config.toml
n_layer = 10
d_model = 160
n_head = 5
n_kv_head = 1
head_dim = 32
d_mlp = 448
vocab_size = 3536
activation = "swiglu"
norm = "rmsnorm"
norm_place = "pre"
norm_eps = 1e-06
positions = "rope"
rope_base = 10000.0
rope_fraction = 1.0
qk_norm = false
attn_scale = 0.177
bias = "none"
tie_embeddings = false
parallel_block = true
init = "normal"
init_std_qkv = 0.0822
init_std_o = 0.0822
init_std_up = 0.0822
init_std_down = 0.0
optimizer = "adamw"
lr = 0.00224
beta1 = 0.9
beta2 = 0.99
weight_decay = 0.11
lr_head = 0.0085
grad_clip = 0.5
warmup_steps = 202
schedule = "wsd"
decay_fraction = 0.616
decay_shape = "sqrt"
final_lr_fraction = 0.05
batch_tokens = 16384
seq_len = 384
doc_mask = true
train_tokens = 127600000
steps = 7789
dataset = "wikipedia_en"
Each number is 128 + 32 x the weight over its row's rms, rounded and kept within 0 to 255. Layers, rows and columns count from 0. The size above them is the row's rms in percent of the matrix's.

# layer 2 MLP up, 448x160, rms 0.0668, rows 429-442, columns 0-79
size [112  91  92  93 112 118  98  90  92  91  92  71  93  73]
[[107  88 107  85 132 165 101 129 112 130 130 128 102 121 123 102  92 145 140 174 138  99  88 111 154 145 112 161  99  70 122  95 116 169 165  76  91 178 132 146 121  51 128 162 147  90 136  84 117 131 153 119 115 152 153 170 109 184  76 162 135 156 143 158 154 166 186 122 139 138 132 113   9 199 185 119 133 138 169 123]
 [118 111  48 151  85 136  88 155  73 117 173  81  53 105 117 142  96 155 113 100 140 126  95 104 108 173 166  81 109  74 154 162 115 145  86  80 144 135 115  93 156  85 157 128 122 113 105 146 112 132 193 108 159 157 107 169 168 139 103 194 115 160 145 114 111 136  54 125 149  95  81 144 176  96 141  96 163 114  78 165]
 [137  86 114 144 106  88 137 131 178 119 167 147  89 137  89 113 153  94 141 204 216  82  73 144 146 112 124 115  88 123 119  74 142 123 128 129 171 100 147 135 106 113 161 176 143 147 135 195  78 147 126 114 121 127 158 157 102 122 158 141 123 164 134 135 117 145 146 109  72  61 114 125 121 113 140 111 138 162 129 172]
 [100 128 122 135 164 124  89 132 118 155 161  71  56 104 153  79 122 150 103 140  96  87 107 149  87 150 143  88 133 157  99  60 154 197 129 158  98  93 121 146 136 180 124 144 135 117 113 158 127 165 124  79 107 142 111  66  83 123 121 113 133 102 124  89 142 167 113 136 125 114  92 123 175 119 106 138 145  94 139  79]
 [113 162 109  88 105 169  90 148 122 173 110 131 109 200  78 190 133 129 114 125 112 175 131  79 173 170  87 130 186 163 154 127 102 171  67 177 125 148  67 118 189 106 136  50 137 111 164 110 135 126 133 132 146 157 134 119 116 144 138 124 115 146 169 110 115 143 119 192 102 150  83  78 135 155  93 135 172 112 136 172]
 [ 78 159 178 134 189  92 126  59 158 134 149 124 150 166  94 106 163 131 101 142 177  97 106 105 114  96  95 162 186 124 125 123 146  62 130 120 150  95  74 156 135 142 128 129 195 112 146 115 117 108 153 153 146 130 107 115 187 183 152 171 138 179 141  96 161 160 144 131 167 105 170 109 136 127  99  89 176 108  87 151]
 [153 135  90 135 134 123 163 154 159 148  95 107 132 177 128 109  93 147  78  98 175 122 173  93 143 140 106 142 185  96  54 126 107 168 115 138 100 120 194 100 109  93  93 115 151 113 114 117 125 135 111 130 166 103  82  88 106 131 172  92 144 101  84  87 117 152 200 150 133 141 127 170  93 125  74 104 100 183 149  64]
 [147 126  86  96 151 142 104 133 109 190  96 199 168 115 199  85  96  90 122 132 178  80 147  60 114 126 131 129 152  79 119 166 133  67 106 137 129 165  83 142  99 126 134 107 136 131 184 153 122 136 121  88 140 109  90  99 136 189 134 150 134 162 130 153 115 143 132 120 126 108 131 134 108 157 140 146 134 151 135 199]
 [118 133 107  94 102 129  83 177 145 183  88 184 139 126  97 149  90 167 144 154 138 194 125 108 135 127 123 115 157 130 166 116 112 204 144 129 159 120 161  60 107 148 135 102 126  74  95 103  84 181 124 107  97 105 116 140 117 141 107  92 112 117 204 161 109 146 136 102 100 104 101 118  94 111 128 179 119 104 129 132]
 [125  81 122 102 135 138 188 125 144 120 145 104 117  97 116 125 149 146 147 128 189 111 145 155 120 150 130 134  71 132  80 144 149 140 148 166  72 202 172  95 100  89 119 166 164 128 123 172  70 109 156 138 149 120 112 118 115 175 113 167 138 128 101 142 112 125 126  93 117 132 148 122 117 147 120 112  41 103  81 100]
 [111 118 194 176 113 106 106  66 139  78 212 129 200 167  81 133 145 166 118  56 154  81 144 147  99 102 147  96 162 104 164 116 118 105 120 123 135 119  59 103  97 198  71 137 171 117  91 134 196 164 166 116 108 138 170 102 135 124 123 107 133  57 135 165 141  92  78  63 149 127 132 155 128 111 163 129 103 180 125 131]
 [146 101 128  67  97 184 158 118  66 170 143 138 109 127 112 106 126 104 103 179 113 142  91 145 177 131 147 104 160 136 135 171 155 118 137  81 110 222 124  89 149 124 133 151 131 136 153 144 137  78  99 130  93 136 183 101 153 160  85 160 138 185 122 100 109 112 188  88 120 145 177  96  74 131 160 100 121 166 101 141]
 [134 123 160 137 164 130 119 152 162 144 109 119 130 133 188 115 124  98 179 117 154 140 103 138 132  75 141 156 195 185 126 165 121 111 154 168 135 179 103 151 188 114 136 186 133 139  90 151 125 119 163 176 146 103 186 116 163 107  72 138 142 168 158 179 112  99  64 140 132 141 153 136 167 181 151 142 149 153 161 183]
 [104 179 140  83  85 137 129 108  77 122  84 148  83 125 131 159 100  91 150 122 114 100 115 139 148 110 115 116 139 116 167 105 132 124 154 143 161  80 148 134 148 187 146  82 169 129 101 127 222 134 105 125 196  82 217 112 128 166 158 139 127 162 120 146 120 138 121 173 123  90 100 130 172  98 131 170 161 132 217  89]]
# layer 2 MLP down (transposed), 448x160, rms 0.0633, rows 429-441, columns 0-79
size [109  90  92 101 115 116 106  89  92  93  99  71  92]
[[151 149 154 168 206 154  55 129 157 136 100 157 123 156  95 115 128  89 111 122 130 104 143  91 133 119  80 163 143 121 132 128 151 141 128 109 138 159  73 117 152  78  82 131 113 165 159 135 117 144 161 126 165 217 117 109 124 127 104 201 255 107 118  89 137 222 167 122 148 117 113 157 136 115 142 111  88  85 122 125]
 [121 110 110 109 173  91 117 123  87  46  95 149 100 109  60 126  49 129  95 186 124 120 150  95 166 168 128 103  75 122 156 151 144 111 122  80 134 131 140 115  87 174 132 130 144 182 125 132  92 129 137 132  97 155  87 142 108 196 139 156 147 151  87 105 132  74 131 145 104 202 103 127  85  91  89 150 151  92 167 106]
 [129 112 166 171 182 131 182 139 185 150 134 153 125  98 138 150 166 176 107 132 133 161 151 157 118 161 172 102  99 114 133 171 141 146 132  86 126 100 131 148 144 132 161 117  96 157 148 129 116 131 150 154 153 114 170 149 122 197  71 130 193 118  79 132 155 117 169  94 157  77  77  73 108 100 115 139  95 140  82  54]
 [153 184 145 172 131 128 162 109 138 117 110 125 129 100 118 209 119 173  99 140 118 173 166 114 169  96 129 124 105 144 174 104 108 130  78 102 118 156 131 164 124 115 114 102 137 134 105 110  78 148 184  83 170 117  82 177 171 144 123 135 255  90  86 133 155 161 149 142 183 108 122 175 101 106 145 140 133 136  87 136]
 [141 110 143 106 134 157 106 141 127 120 112 137 104 199 112 116 110  98  96 142 103 157  62 142 128 155  67 158 143 160 116 153  87 105 137 146 135 159  60  92 255 131 133 112 117 108 139 110 145  96 121 133 107 167 183  94 115 143 116 114 251 152 107 149 139 126 144 164  58 108 130 131 131 143 110 105 131 141 155 138]
 [136 118  75 108 137 187 208 159 159 133 136 183 121 164  96 127 135 155 144 130 198 178  97 123 164 139 123 135 120 151 157  69 140 141 119 146 116  42 117 173 158 122  86  92  90  71  85 129 156 151 108 105 164 133 148 117 148 123  95 165  21 140 153  66 112 132 144 134 128 107 144 114 111 122 112 102 110 161  94 120]
 [122 128 117  97 138  84 121 145 160 162 112  87 141 145 113  88  90 144 142 107 177 112 140  77 161 144 164  97 145  85 155 137 113 169 163 127 135 124 114 122 105 153 169 126  88 132 182 132 153 125  78  86 153 131 101 114 123 184 131 118  81 109 113 125 125 144 155 119 125 178  68 170 117 120  30 106 196 150 172 119]
 [ 67 189 118  93 130 123 139 122  63 142 146 169 136  99 130 108 155 125 121 149 125 128  64  36 137 132 162 109 107  80 195 110 150 118 176 103 128  86 130  77  87 189  98 130  52 149 142 114 168 131 133 159 108  73 123  26 141 168 151  96 209 134 151 120 112 147 115 152  93  90 129 133 107  83 168 163 137 122 178 132]
 [163 141 119 115 153 121 196  87 134 148 122 111 112 175 138 114  67 152 132  90 109 105 138 220 171 122 181 132 108 217 124  82 126 102  90 115 114 125  88 135 133 121 164 141 179 169  98 188 126 148 129 132 144  91 117  98  75 118 124 140  55 100  96 171 160 120 112 168  86 166  94 127 128 135  83 138  81 168  83 119]
 [104 150 137 143 102 150  98 121 144 114  92 156 161 136 175 182  87 137  88 126  66 109  41 124 122  99 126  77 141 108 144 175  88 137 150 155 167  55 143 156 225  93 110  94 158  82 155 107 149 115 112 134 120 134 138 131  90 122 101  89 255 116 132  77 118 138 160 130 148 127 134 115 123 132 102 107 150 148 188 102]
 [122  90 170 108 171 114 103 126  85 121 128 101 122 133  65 140 158 189 100 133 149 106 128 142 162  94 115 113 133 118 132 132  91 129 167  91  68 144 101 131  94 121 151 123 229 113 138  95 136 126  80 123 155 164 110 184 154  94 124 132  12 180 176 125 137 163 150  81 160 131 145 111  91  97 153 127 104  93 128 168]
 [ 86 168 162 125 151 122 108 119 131 110 156 111  92 173 131  84 143 134 161 164 109 100 186  85 122 103 124 117 176 158 132  56 167 180 165 168 184 142 165 185  73 166  99 140  94 139 114 120 130 113 107 148 119  44  65 115 142 163 140 153 128 123 178 179 115 126  95 124 154 144 115 111  76 147 119 126  95 136  51 148]
 [140  83 151 119 157 129 168 113 163 171 120 106 141 167 149 126  99 123 122 128 116 147 124 149 103 129 174 146 225 107  81 137 104  98  97  92 104 181 114 153 140 121 136 193 135 105  98 137  97  79 122 194  79 159 162  76 178 138  71 187 203 148 152 133 153 147  88 172 136 154 129 111 166 135 128 156 204 178 164 136]]
# layer 2 MLP gate, 448x160, rms 0.0742, rows 430-442, columns 0-79
size [ 96  91  92 107 113  95  81  90  92  92  68  86  69]
[[ 74 129 123 203 180 105  64 188 140 117 126 127 172 161 193 162 136 148 159 118 153 134 119  94 146  60 155 146 119 118 188  90 131 126 104 127 167  71  71 155  98  97 104 128 107 107 121  86 132 185 125 128 156 145  41 199 107 152 150 104 137  74 171 135 142 141 107 106 146  90 128 132 162 112 129 107 114 173 168 149]
 [144  86 148 128  95 183 123 121 144 152 151 136 110 130 137 164 143 187 115 114  58 162 120  90 110 133 117  94 106 136 141 147 181 147 149  91  88  81 131  93 120 165 141  93  77  93 112  69 135 101 145 106 164 152 138 171 153 138 106 135 121 184  97 102 154 100 100 141 150 110 174 165 142  86  97 117 157  74 133  96]
 [190 136 159 123 147 137 186 184 145 142 125 172 167 137 150 169 171 127 180 157 184 149 103  85 150 128 141 154 125 146 136 155  40  73  91  60 138 210 130 116  97 107  91  86 107 139 114 148 113  96 140 150 208 143 124 142 197 115 127 193 162 119 131 145 168 168 133 106 165 145  93 160 140 114 142 146 117 129  88 144]
 [113  79 105 137 127 109 153  52 123  83 156 137 163 117 188 117  84 143 147 168 194  70 112 155 108  88 177 119 114 117  99 134 195 135 159  44 129 148 174 139  67 153 142 153 128 136 140 198 103 139 177 121 133 115 124 153 147 130 141 113 148 138 141 119 163 138 101 114 107 116 106 128 205 115 167 105 125 142 110 119]
 [108 113 177  44  99 137 180 112 160 136 165  99 179 154 157 121 110 139 116 146 157 166 113 148  88 161 115 120 144 173  94  88 139 115  59 145 122 182 143  69 163 126 142 102 133 133 121 134  95 126 162 131 100 111 104  63 124 132 169 165 138 103 165 156 124 179 120 170 169 134 112 141 137  98  65 146 153 108 117 152]
 [124 133 123 113 138 162 161  76  85 169 131 113 119 108 121 103 101 152  99 105 207 181 119  48 110 146 136 111 160 197 131 133 112 135 157  88  85 125 143  74 120 140 205 151 140 143 134 133  64 106 116 158 144 109 113 125 151 158 110 144 153 178 122 115 164 124 145 120  52 145 112 163 123 122  51 147 143 165 162  86]
 [130 145 177 133 104  77  89  72  55 167 122 103 182 103 145 139 117  70 121 105 164 167 142 123 106  96 112 149 141 142 100 115 137  85 167 137 183 152 173 109 106 204 150 100 126 133  95 143  91 152  81 138 132  97  95 122  99  96 102 128 141  82 189  98 120  90 200 123 126 138 102 100  90  94 131 128 123 119 201 111]
 [102 141 145 169 101  68 125 137 114 115 169 134  78 103 120 141 167 175  70 138 132 163 133  51 194 159 168 149 152 168 125 133 125 143 137  83  96 140 142 107 139 110 118 175 113  92  84 143  79 153 166 122 144 149 154 187 128 108 151 106 137  65 114 102 140 186  98 136 156  88 106 101  90 120 166 109 116  92 133  57]
 [122 150  91 121  98  89 149 116 109 147  95 167 130 129 121 133 109 159  68 128  94 162 123 109 164 149 131 181 197 121 104 137 104 106 178  78 108 109 148 133 191 158 128 165 143 152 178  82  97  98 120 130  88 140  93 131  97  70  61 111 117 129 134  71 180 201  99  96 106 135 156 109 128  98 108  80 179 114 142  75]
 [136  91 177  87  81 115 144  64  65  73 186 136 133 116 109 136 150 149 127 144 185 107  98 107 106 116 119 137 119 107  79 129 146 123 112  90 120 190 131  83 106 168 122 109 105  96 106 116 138 130 134 115 113 172 161 118 130  62  72 146 140  68 163 184 123 180 100 135 141 149 131 143 124 137 102 103 116 119 152 118]
 [103 186  64 138 110 143 110 121 115  99 125 133 104 104 110 146 110 134 106  74  98 129 112 153 123 138 116 145 113 162 197 148 125 192 130  86 138  98 141  45 186 159 117 144 103 125 141  20 121 198 164 117 209 146 109 117 177 196 104  83 134 150 165  98 132 120 100 125 162 122 202 124 139 140 104 164 129 127 171  82]
 [136 124 116  86 106 101 149  96 101 148 140 112 175 151  98  85  72 188 128 177 142 138 107 167 105 185 153 134  87  85  98  98  63 148 157  91 124 111 143 139 118 102 177 140 118 134  98 133 117 115 130 115  77 114 121 167 150 122  76 128 156 169  82 175 118 177 196 101 143 126  91  85 155 119  94  67 130 133 115  70]
 [141 132 163  92 151 180 136 105 152 147 124 148 107 141  73 102  85 172 101 118  82 129  84 111 129 137 144 112  82 157  89 112  97 190 109 130  80 150 171 165 127  93 125 123 155 130 111 122 120  41  52  79 137 116 137 117 143  99  89 127 145 132  94 151 111 147 108 101 178 169 141 114 161 164 159 127 113  76 107 115]]